Each number is 128 + 32 x the weight over its row's rms, rounded and kept within 0 to 255. Layers, rows and columns count from 0. Numbers have three digits each. The size before them is the row's rms in percent of the matrix's.

# v: layer 6 attention value, 160x160, rms 0.0795, rows 6-31, columns 80-159
# o: layer 6 attention output (transposed), 160x160, rms 0.0686, rows 6-31, columns 80-159
# q: layer 6 attention query, 160x160, rms 0.102, rows 32-43, columns 80-159
# k: layer 6 attention key, 160x160, rms 0.102, rows 32-43, columns 80-159
v6 115:125088091182161171167113141190135186141113158123151083129138152106134149147163136127163170112179137135095105114176094084076123111088145161137070101121093093128169129197129153151124121123108115184096124188093070135160131130119128160123082123
o6 114:185113089223083160153136084146108140131164160127098202158166112177120134124096169158114119156046126114128160137143169080116140112152167132149169151158100129086136138121137090104084134156112118113117069145120115156086150134152123100088179098
v7 131:199109086123185142147114184122129173133103111145113123135139125093172116111175081129092104104143105094095088154155072126169156159140134126119110095102133148168090125155122113109141181034117091170128138158086086057114230121105142188098212095
o7 131:162130117140191120079144076158133159118135150151108093174128097139153087125128163116027137121100125141067159082143161132080130115123114105102144128137077120133155176113167116126153141094183135048100061098063138109112103191065154136178142141
v8 129:141144072136082173116148151146117188084098086083114150096111131136086140153143183141067074144090105107123109135143166152127153108135138150057148094142126151155100107084142135123091047202110142125077117116104104163118123158188145156147128100
o8 132:121122161172164177069107090142152071099117192061083107118161101101101094128108080092105199129142069173107085131075169090150102138143094159136137113069077186142142131193132098164127089167145129144126141147097108140142130118142115147206150162
v9 123:135147162147122128110191167108128093166105157155114072108134085143126121109128167152138106150114141141144057119123105088122097168098122044138154112093167103102084150141088105098161100070150131135083158089175118135118183132072022146116156131
o9 123:085153155159181052143110118119143167097126091154115129155140136130106146166104160129139109163151152158097130121143126179072151160108079062050140176114100119084131170145096105199114104137120114116138134093130168088117134101082085204183109131
v10 112:078167161147095168132175050217110143085106112143159074105122164132080134168135133097137140137122127145109119164119192104171161087077121115095094177196067129136170158143088090174095105146130109148141168156107166136142115076143145095119122162
o10 117:147148145100108187155131180150147074190109157134100111142157109189124149091130113176111119141110183130122159175149165105140111128185160160183069119152144130099098055108125110089126161169137199120091152141101107140120147184126125100167201095
v11 120:106137132123154093160136132144157172112177105173054082126133085136085143195173138163136160049163128103097108130171163131125138070127104120155070148120098178136187127124173122105188159135142113169121121114145115110139105105075117163085082138
o11 119:184113094109105142134164198157090149152150138149073150115110117090112116121156067100122128119106139212120176130181113152094133114138152128167111161117068096107097157200105128117075186112111127061126163139165102188110109156170160183110143151
v12 117:145160165082139162090094045159104162176133116131069167125158109112168123091027142169102074132124148112133110124115131113158132120140108123096186060142106167113117086068117141105128174108152052166124134108138118168129129109171161133106155114
o12 125:116133127095148109139114132137119141134104117144145090087083150116126143120214085120181113113172126042132106142104064169128095184119120077195134096139184101136158150152155122143200131209157130142141149167179131109171121101083143127161142149
v13 126:184088166125225126161129130110100146168172093134126105159109128080211137110130100113115163106161163124113112144085066145159116148089096149123134103087064172131156180151126106112163116099196120140095122159118145092138159131124181185107086176
o13 128:147121077148148110119098160119151147146167141152101120139128110095158102100087178133153113123064081079096165154174108141117214159097167055178155155202136096078151156117144125098111125110114095101159139151142128128106126111134135117137174141
v14 109:112173102064095077106182118108139131130098099129199159157096120133111141140130089134201130125047108111150102124145123138172170189106142170159196130116132102101149113140131161234076107099083186115132088101079179119138104129107176095129141145
o14 115:143103130105123160112149133084158118131127155096107122109151113155196148115183125134104205149143171071124096051145132123152149212153095156027110137113147144116095100050069177150173074095103088125125160128106099128123170097185064128128150130
v15 118:155103055103140089097093129057088172054155171122147225087156125123135134119135188149123126115137149170097100099155158121127104148178120133095119066174098174178143093120145105134162138163059105120129107125116104161131138174149077132147090098
o15 120:155148133111150129091112084158136085092158125070146103095123106113100045111181142154126132102105058141148100155068128061132099181185174122180119131097111151138133140182177132082212073130134142103125070091147162122115160156134139098103105179
v16 112:164111086156083112136107197070110169090129137139077141131138197092137127176151148139163155162118139105156184139122158135117106120129158060124127106182129097137130080098135162095131200190095135150127126133130108104112116100159112081166103075
o16 115:085110174124118189121155083177076123134079116144209157091123147147123128098171091097162102109125104146169138140114108089138093097139107143147152070136156218166157154173172121090132103121118147160104152152156103157141104162089221113075120137
v17 099:086090147094137195119119130074158115125171145109123120157130117124120112153121102140136158084125114129103177127141135087090090095127145123109100170124120092157099047121233145130068129127072090168170133125059107079117072144150143120107159090
o17 102:138125134105080133067116047158100123084146143127140159106094152127145080139130137181123102120159141119133149146120149136123097028120106176123115097077128196131154163092067143134121162130184145118159118153153149109130139096089204075068096068
v18 121:145124097079107138101151113116152186120121070129101141139114139162170121156106150164114112177073134084163117187101089141127135182106153106153160136113141104092068089097169137115163132120142162143092112099186120139093101103125118160178121093
o18 125:048128157211154123135103110138130140141093147099123165104165147064141154135161110107132178117141129161139097064132117144141128099094078117056141139121073191139128114161100160149108033125161089199143185149097124128127113114108132128188135123
v19 117:109173222150140072103147148148081097138130162138147097121118132186157120082079074160134114077121167180210093161094127120172096103097162137139149115145105172083156150098157165112099109112147156109145115095112184172143130126056148129095124149
o19 124:124125116112184113128124194099134167137096134100094105168171120107096145208104163184149146153141184136148111143116135181135165177097136119126080160176107068134143150066083120155128133104168092094139124117145098141145148089145095123135099121
v20 117:106130152185132069139161138154127139172165156114095124141154176155131142151189109199175155135089155151116075109125085134076181126111129078123109126113121147128149117130127167227154107142097093182081132136128064105145117171188162103125099110
o20 119:175116147134113092129158144221084157132142126119132100140157052158105151117153132108097092156099119165155141116158066133152124255133113180147102192129088153107127127126120152122108162130097142128099156085142064170172153119147105150155144137
v21 101:133163087119141096177188071117125144103124121121079158117204109151104130135124195179140127123141163130150124119085144147140145191126158150093031152103126123127104189087105102120183091125179067158075143153067119155074135119157083091094133116
o21 108:104128094127080149103083162134144139113135102115117146122136123135149146073067139018158198157066097100109162155157083125150143156132130087116126174087177182095152121191176152164103183150118104162106118146092111102157101149124065138137162163
v22 112:132107157155092122172160091208134160116150150093110108126179062169127136122096127147141122086139142106159097149115047145102130185101125141113139121098122088114124134096107154129140089147131108155059146086126179161081141108135138124097064117
o22 118:128098104178120127109100065143127126160107134103105164114191166145170136104134172075169162126054130094159108106144146192111199155126097116077140142118143119073157111138096147181113094189151087192153101139161066129163131105142078144116127086
v23 117:177116149124218127170140174101174132106101101154180081124163128086109149119109112133165164097116133094085114111151146085153084154150118037141178077109129099148179123136088131153102120087175152132084078106155135102116158047058143077157129149
o23 116:184110100109092118146126104129130096175139134162127125130127113146192118112140171127145115173084136064137140093175132125125189164173111129083144111191145164115152143098095129142133085119068113092177116102137125117097138133118104153101180161
v24 117:114076138124188112147149111135138197085121136135121170178133143138069133176115118196137134111167152118130078164135095113164117130112106128163183079149123130185165110146151170127099094119178179107092094127092120141117126138036180126093111094
o24 121:153148104135136135078131139136096081146110153102113109134126099098142089147139201160116153159112110108184103100141127146166199114160150199148102150128075180098138146105092135128132057127110066072181100111164109126139140111153100121164179109
v25 106:130134127124045065125065155067133113136121149180174161159113227144067140141136109161138124084096084112110150103125147067175159112145150105120119104089136109130137159118073163129098080111041139120092135125105126092138062123133193105100165124
o25 108:128091233082108162114166112125077074069161093100136126157115067159154152099179131115086134137136127102156132139129142094170109152129095168148114127080147115167166116101141132155137180095145156100152182118119133163126133182092110089098111106
v26 113:090170094092174069169088122088119067134139116114123101187092168121100125139170116096114153136131106146089162066072188178126119186108121114077079126125115147138074160137084114122127112125107167138114143188131108142091147199181103105146095143
o26 120:103123145119118134147152178126116166130154128149158123071086104138129116054033121057127137118131066141134133132149071048151148111117174133178168156100163119101140118115177114113089138090072109154088136120071131066149106135120148073149154176
v27 116:126125110110170128126147147082109160147079150116131099187127112135122117120122151149149147132145175127151139079107076065141157077067094128140116117097079112121124071119173112183101132087138159114087165128130155128148045128103170134105096100
o27 116:135117180169118149084145163146083167125182137172114118097116075150137121135145095188135137110097127138151082139152091106188144133079157113167125129176125236079137137141121156117105135103095115136110158157081077133195130147175147041157140083
v28 111:133077109154127104145138110152081117154118112154091081161123127116167134174120059109093124159103114193143115058095115155112121086158140151075101088138097115099113111092136134130164186087114096150087134167160120103158122182147123124112169132
o28 112:146076139093115138111136079186142161116118082137163120166074110191136098097162115090131081098062094119141145180152079167127092163118114138112116118113180100151150133112158121099127153170107109110141138134166175137205143122153161118103075114
v29 109:112118072198166151158171180067170133045095091130108142158144124128053133195134161131161159097110141115133103140139112158084155095103149094064153145114107083158120101101151095126123107100108120144042104105125135108138114123147108079123092080
o29 113:146126146133108186054135061169121100123097162125136135133165128161178092090088158103110132117089080155136103122121180122104153122172086136014157091136145252104144162166099112120087099156121148097116119136116132150179144147140149172094110081
v30 110:168136074090099112137080161110070164078116135121109132082154171093098117093156129142133119087099141113100159148113136123138084175128171121087093090110098147138116100110160147143127149093065062201145170133127123072130148145118102118187178148
o30 111:153099151088134137104156082178156126113153095124134142102132083139126125127144107072121143151109134097089118121129122088117081219144110090116111124062139166140185163138169088157130203092132138113120126102136115162125135149108149123070147179
v31 114:144172075168076138139082087135068063149155141079139112134102111155121112112184152114156130119113090128222152114134110114147138104116137181088180144160130188106087185168154075149098080129119110066128171158107153137109147134136189156153098124
o31 115:052143135141180149093081139127168133096085183080159097107169129112102121140059124145096166090148126148116129179098151073141132108081126077163156143114160124108133112093138128128102174125155128132113136207084112131112128174146113095094122108
q32 088:161105135136125109125145127106107112124118109129130078105142131137088097147056208145105137083154094152152206119167109163106114217136144118120126158096164131141142128174107143079182088138103108060129159116103146158178159115146099134082105119
k32 085:125145074123126150155122142150093168173159125131145129075168077099108084101146151110161162148142086194121163171148151129049096153124130084132125155088141095153069159165173133118138074168071145117129161072118152159114126069147072128100106148
q33 077:097088120104120115094111137104146134154155169148102087109077104165128125128132072110162126115171089091107108126172130101106151117151093171124137137134185085139139077133176084170105088111135096163138136112054146174117153122143106101152152083
k33 084:077160062124121163164115078151123088106141097084149126164101160114143160141135069177144104167121192161136149137125154128140136104152155174129073147078172186131091169125059161099184172143170097143144073139161130133121118167083182122112154134
q34 091:106139135114134084130142133114154170119126187175189139123094109108134101124123152154107137115144105134147084135142171112129120123179156118137116083119102111143143158120146140089125116106063142113148158108078196127157153114191126120152143164
k34 086:113146160137139149111158194156208163131164139144149143101134061113119095151092139124102042108149102154103086108100089094164114153150112099027115135166101093114176113163096111172122133068116116088075136127107142194166133121132109167138068118
q35 084:090132102163115149148092102179167104082140107163104135157172115087119141104132128081139217143116123099118096130195108179125149117125147132076137068096113134151159191137161128183113065153102117143122095092152114133137125121176118181169113085
k35 088:102085115146158157141150152125202075146072126133122108122101172134094124137155138075144131139114149097128198115169054143122123101183074180080134166155151230104113148161097114149089125077146141128143120119151082058182111171119103078138169104
q36 088:128153118098115180136123103112110126122102091076097072126156144202108142179101089094156164115123159060136097107112156181075131142106133133137150099092112117168176063083106107177141139178195130127160051148100068082149103146050101121123139153
k36 084:187156211189134116152122163173130154105100133109103102188154146146185140117115136127130087126153113104171089150068173155129135138122140111145185170180127057075109109053176134082120095061120107107128102138061140124129159153140116158129113088
q37 088:203071098176136106122111120123160107093179132175172121099152134161120144093129104117056105145150137164175161137206120147129125161129133124114092081157078159162176197125117121124097117118166146092154099112109134102163097137060094158083083091
k37 095:123151103096108111126108144124113160083143170120077142090135177149131132134142089102084110135111153158132141131107122077089124130119143149113122169033143155110143204060109124093223149127116122128179142089190133175128122090127204110134158108
q38 096:120114105127133125157142101157156085147103103106138131172075143142126079113085142157142124098139095103121102155076094151053124106144110156131140119155115128141103070145147140084149107147143076093133105105117087148190109181081112075122151139
k38 085:138165122097119118149170081127155120122201123144112119161156085177161077077125150109128077082116099137121107084074150095092135106111139054092129177110145109120046115134086090112130162110177103110127214157108110142180175080156061104091067128
q39 086:172188087179093094177133101130123126133174079143157135134180156145118124150066175120135120153121079109182138099110119166127068105092156212103134108100089146114101136111096134098113120168162124115132088102055082174118098146100105152107145109
k39 105:131209075149154108152134132143059133083147128104126105087171159150127120155176171112112170080146172132158137146154075090146107189131092170113099089072157174127127153118108065131189132119184100152103157136103077098075131059072199105108145097
q40 096:087164096063112175187086097103079043113140143121081148146126159147116092139163089110132153137112138156165137109164155142197148112155104206137148100164132161120146090116090132116183118147200069111179161123129116117165115119091136125138075056
k40 095:159161146071097080121151133113113138149137175110102182120069161164100091120151177109094148091156101153081071139085143081147090123144118129162102137142125137187148088126118119110185113083092110125113146111064133174184131158077129173127135090
q41 102:167130077133152128170196140123171124118129143188106112103167152161076107153162125121153180049134118121105138085140129108202140101114150144159152086116137127108089186140149156098157137083122114125149155139118132072176169074102146110198096142
k41 103:173187108114107132164143144156097154168192143187111103125103142137152118122140153140088177145143118123112145177164084142121125133125186105190120094191130144122126085134180188145111188097075146134108093098080127106136086130088107137175128173
q42 102:147136126105163117150165124136135161110174174134142194145142066099127161122176099137126112123107119137061157090140134158148043137120113146140133135141149077130137125158129099064150147122177091131119153186195163170090140055117083130143140102
k42 111:139147168164092093099095114140124087120115095142130108115181187120120130082162103133157098151142081160136067152107108160079114081091168109154171163136123110055026077135144158122120092157089117167176116131124116145184123169189128076120212108
q43 105:045131194112115168093111172073077146139115144091135115085078170111135107095134106131143096151129146135128091125163113122193166103165147118164159149072076166159144133168110161147151155155082160140171099143079089111132141144150172144126149165
k43 099:166128178103086117108156119181126122176119120117071164097142073064140123139135122160164143150144115155099154160065174137147177102140062103137086182121099131160185076094148123123127156141094149119138137106139171186158126127166158159140154127